Each number is 128 + 32 x the weight over the matrix's rms, rounded and kept within 0 to 255. Layers, rows and columns count from 0. Numbers have three digits each.

# up: layer 11 MLP up, 576x224, rms 0.136, rows 486-493, columns 0-111
# down: layer 11 MLP down (transposed), 576x224, rms 0.101, rows 486-493, columns 0-111
# gate: layer 11 MLP gate, 576x224, rms 0.13, rows 487-494, columns 0-111
up486:084125150093176097124086162143155166113127177092143161154126157142143163133127141126147152167111149187135147133111155131102165131091099188104147079113110104153096074152079162167170139098095076119163076109157145084075134166104150134153139134117163114117134120132130170048107174154061114086198068113163124107136115086131142053060168145126
down486:148152105170115113126181175167116133089122140132134071120113134150152121085124121181142107176123154103127149168130029110227110110128107104091186089201104130159119124120142156067135160156144112129179139176131151116175140078210093183123071100137149112134124103095133115127109149129095131154121135123156050085125132156132167095095085106123
gate487:146169154185138143125152137122131119095118120072121099120101167130102140126131125107179185168114163161114102077170120121157118163140118129155139090103134092162116121111076162101130039064122040132064154176147169162075157174084121121136118161165132152132123076147075092057140196109069057113138149099126119124186098109147105084108204167153
up487:056148089178101172116117170133113131156205068175066133127122091181109090093138152121147200062123130134143135079124167102126131108099130143170172123164113146169133025099152118197101099091060189135142122126133054157149109121113130155191150078193098139130063109124085087159163157164168082090140087177149124166167126141124091137129108090175
down487:153179183162121126118140079099206122146193129102113157128145172170091120084130048147095114135158121064180084140097129076116119128105140167194162133091113172129154080136182135173132132174161053116106100188144100199131129177080125131086102166133085188132135137109128109119145141040157144142134116101155119108162202117142164055084139151166
gate488:134122139145114176121114110169105147128121099164151093156134100074160112111128115118113089094110149118113048059119116152146187076112080144138137116092127115140125115134093126169141074085151155125114145151138136130177132158091099130079139136130110071115105145168105165139123124146119116162134116159111085174113092093161133162127156169135
up488:154105133122098126114134143109133091177136143152091103114143103117157085151110058150111152134117178130160195153066172107148121131153153124093101095122145154102113114138195146129102179087114123131076088028120170150100106069146164114143136151143148127162128131108124183096100160100136125129181111135161159126163130116141100155103070105110
down488:109136125159145134120115137155115194117142144070107177158132160109122107124123156116090122130074082118103112083194095144255151107126127154177125150148153151124166097146037108128153109129118175101143171179120154135124137146114116172124111137109099120148102096161131102168136117139148144120162126113171089159073115133127167131151125103158
gate489:195131149148122167156113255109101154114081134146141157143069111171113131110074055175142135142188094149110076105201109112136116194215099102111135177130081180121125110034166100135080095096130115200149155138142134117130103153050118127098175126123101061221138127066100122131159149130086113137144088119192150089148169095109131081151127132125
up489:164117121057148152163099151094168162120101135162117147137113128112103148068146158157142157120176117081090096149110118127129100144160154120144048129086168149106126080113148130094146140115060133101089146161132094158144104139132107111137175123179166161154099172120139168136132158153080071145173159170177118092128125154131133138065121104156
down489:150085157072186117136172119097122140110148114093151159121211122106109197133062111103138095074075120095099103160126171066102126123165142103118110157109154155107135102162136154172077126124118138071108126100119128169138116106155098096104154133116118131066138042102219076127099153070069067176119162086099119111096127115118153113104115129123
gate490:111085116106060134156118107098105155149133101101169126131134098163127077069135177098117184131058109129140181168151136128144137125143139135181108183091116124090112123135133097063109136143060157135104143116182143134146105131153147100100161158209139123077115093108176159216111113121126100118117131139147162136183110150097095188091119084137
up490:143123135146101076151137103119181096119132123134148108083131162091143131096189145104106152152143130142098147190165176110132071186071191110131148162129123123171157135131178085085118195188111090112139126093127114190082137134180187138164139066135159144134121095162154139140125111123119163148093126122118103072155116129103131136135169117103
down490:128160130109142136104122112148145100103125149142146137162143174127126183124103115134166095108168117127113100109105098135255133092146092132130123100162133153145149147162150150128171099097154134127148110142106149114145143097130072167088126127110102108164138145119130133094145145139127126132147136095106122146085143100153105147130151128152
gate491:134107115111133119105164156121157153121108147129120146163101100104106136126154140102132143109115134100077146107119064139117082147136099118134143105170150098160086166134111144111116142161099127077159178138165174124126192145122178082136165135126086115125152075061179139107166161113110113128144105133156116130092148127117106102096133090127
up491:187158077152192115118177115194073168106087123096145173114100208212126123029130116118188159145106140171132153145167155010111169132123142167103048103115125152129070056132132139208101133145080119159160117050088180078153182206083137075157079160128123136156160161063175089143080129116138137060142129152109087091158080169170115105150141181125
down491:149108099170148119180163116132068188132106099116184198098151144153103097146148143123171144080174090113103126145098134165132113115113105106102089110172164151172161117076149142205122090022148152115113145116179116091046119147095179183097109103140158113088159116114157171160166147125188118104162102180130122171133134174136074150137098147139
gate492:086129136113130158225120116171141094108126165092079123109063201136094129152114092137103024094068090163132213111106134159129141095123179071148110094080177108109090146147153135091153089117137089147135121100087080133102094086168146124041095137140148068141110143153095101076145199158133099110129114117164166108038171109147064133141125167134
up492:097131052147096123122084140104070141115115175148130135111119100099167131166102186144166164087162086113137155124168146102148158120107116150078122141154132148113102126146130141140070202116130101167152101140168115129126122078092143116115106091150089128119080119179115083093121169091166118117131152102163185108105204136174126064095152091140
down492:132072134146097093115130124174142117169111095127110131148115148130112145170190202067148205115119127142113083136099144132139068126126154131184131104144155146182092069120112172154106143110174096135126152122095062091167124148135090105118164163128120107160121102168060181157109092100166085095107148102126134114124194126082151183140140109058
gate493:181098097170087105152137119125116093131137092073144138109093120111108063126120121090180105102094064147129147109141112094108160113125129119129123148137121122094087130097044081179094095066089173105140122067137148107132098176039138126121080129093125048139124129114131100204102143137194073142163089139149145141082149167113113135180161136122
up493:134112163149137149117125074170187116152194081104122108104118106162123134136093063107140133142106120105109119140108096129145171134155098187089151158128108143149110126122155123129149085102069112097129137063132164129136073103037122139120150107089140133160164097123123170177113140110195150079091116077077179129163091143149101121174119143132
down493:091058122107116115150122152170098175164145068163102120056100139110134166140160118218125122111180101112055131136127156186137155120127115157147127142098128080137133118081103118150140115126128175078143202120156138105183093186083100130141134131168118174128122118098155142185063115104101136146140101177153181165121090119179183075136151146154
gate494:132084167119111126147119077136100178115140090097176106144119082140149112100126078130143202151104170091159146125092156128124125087117153150154150164140118092088130130098155167107146089184130144130172137139131159162167125103121147126085190148200126092143056153124147113106132172142147074157145130187099136175102160094135140150182140100157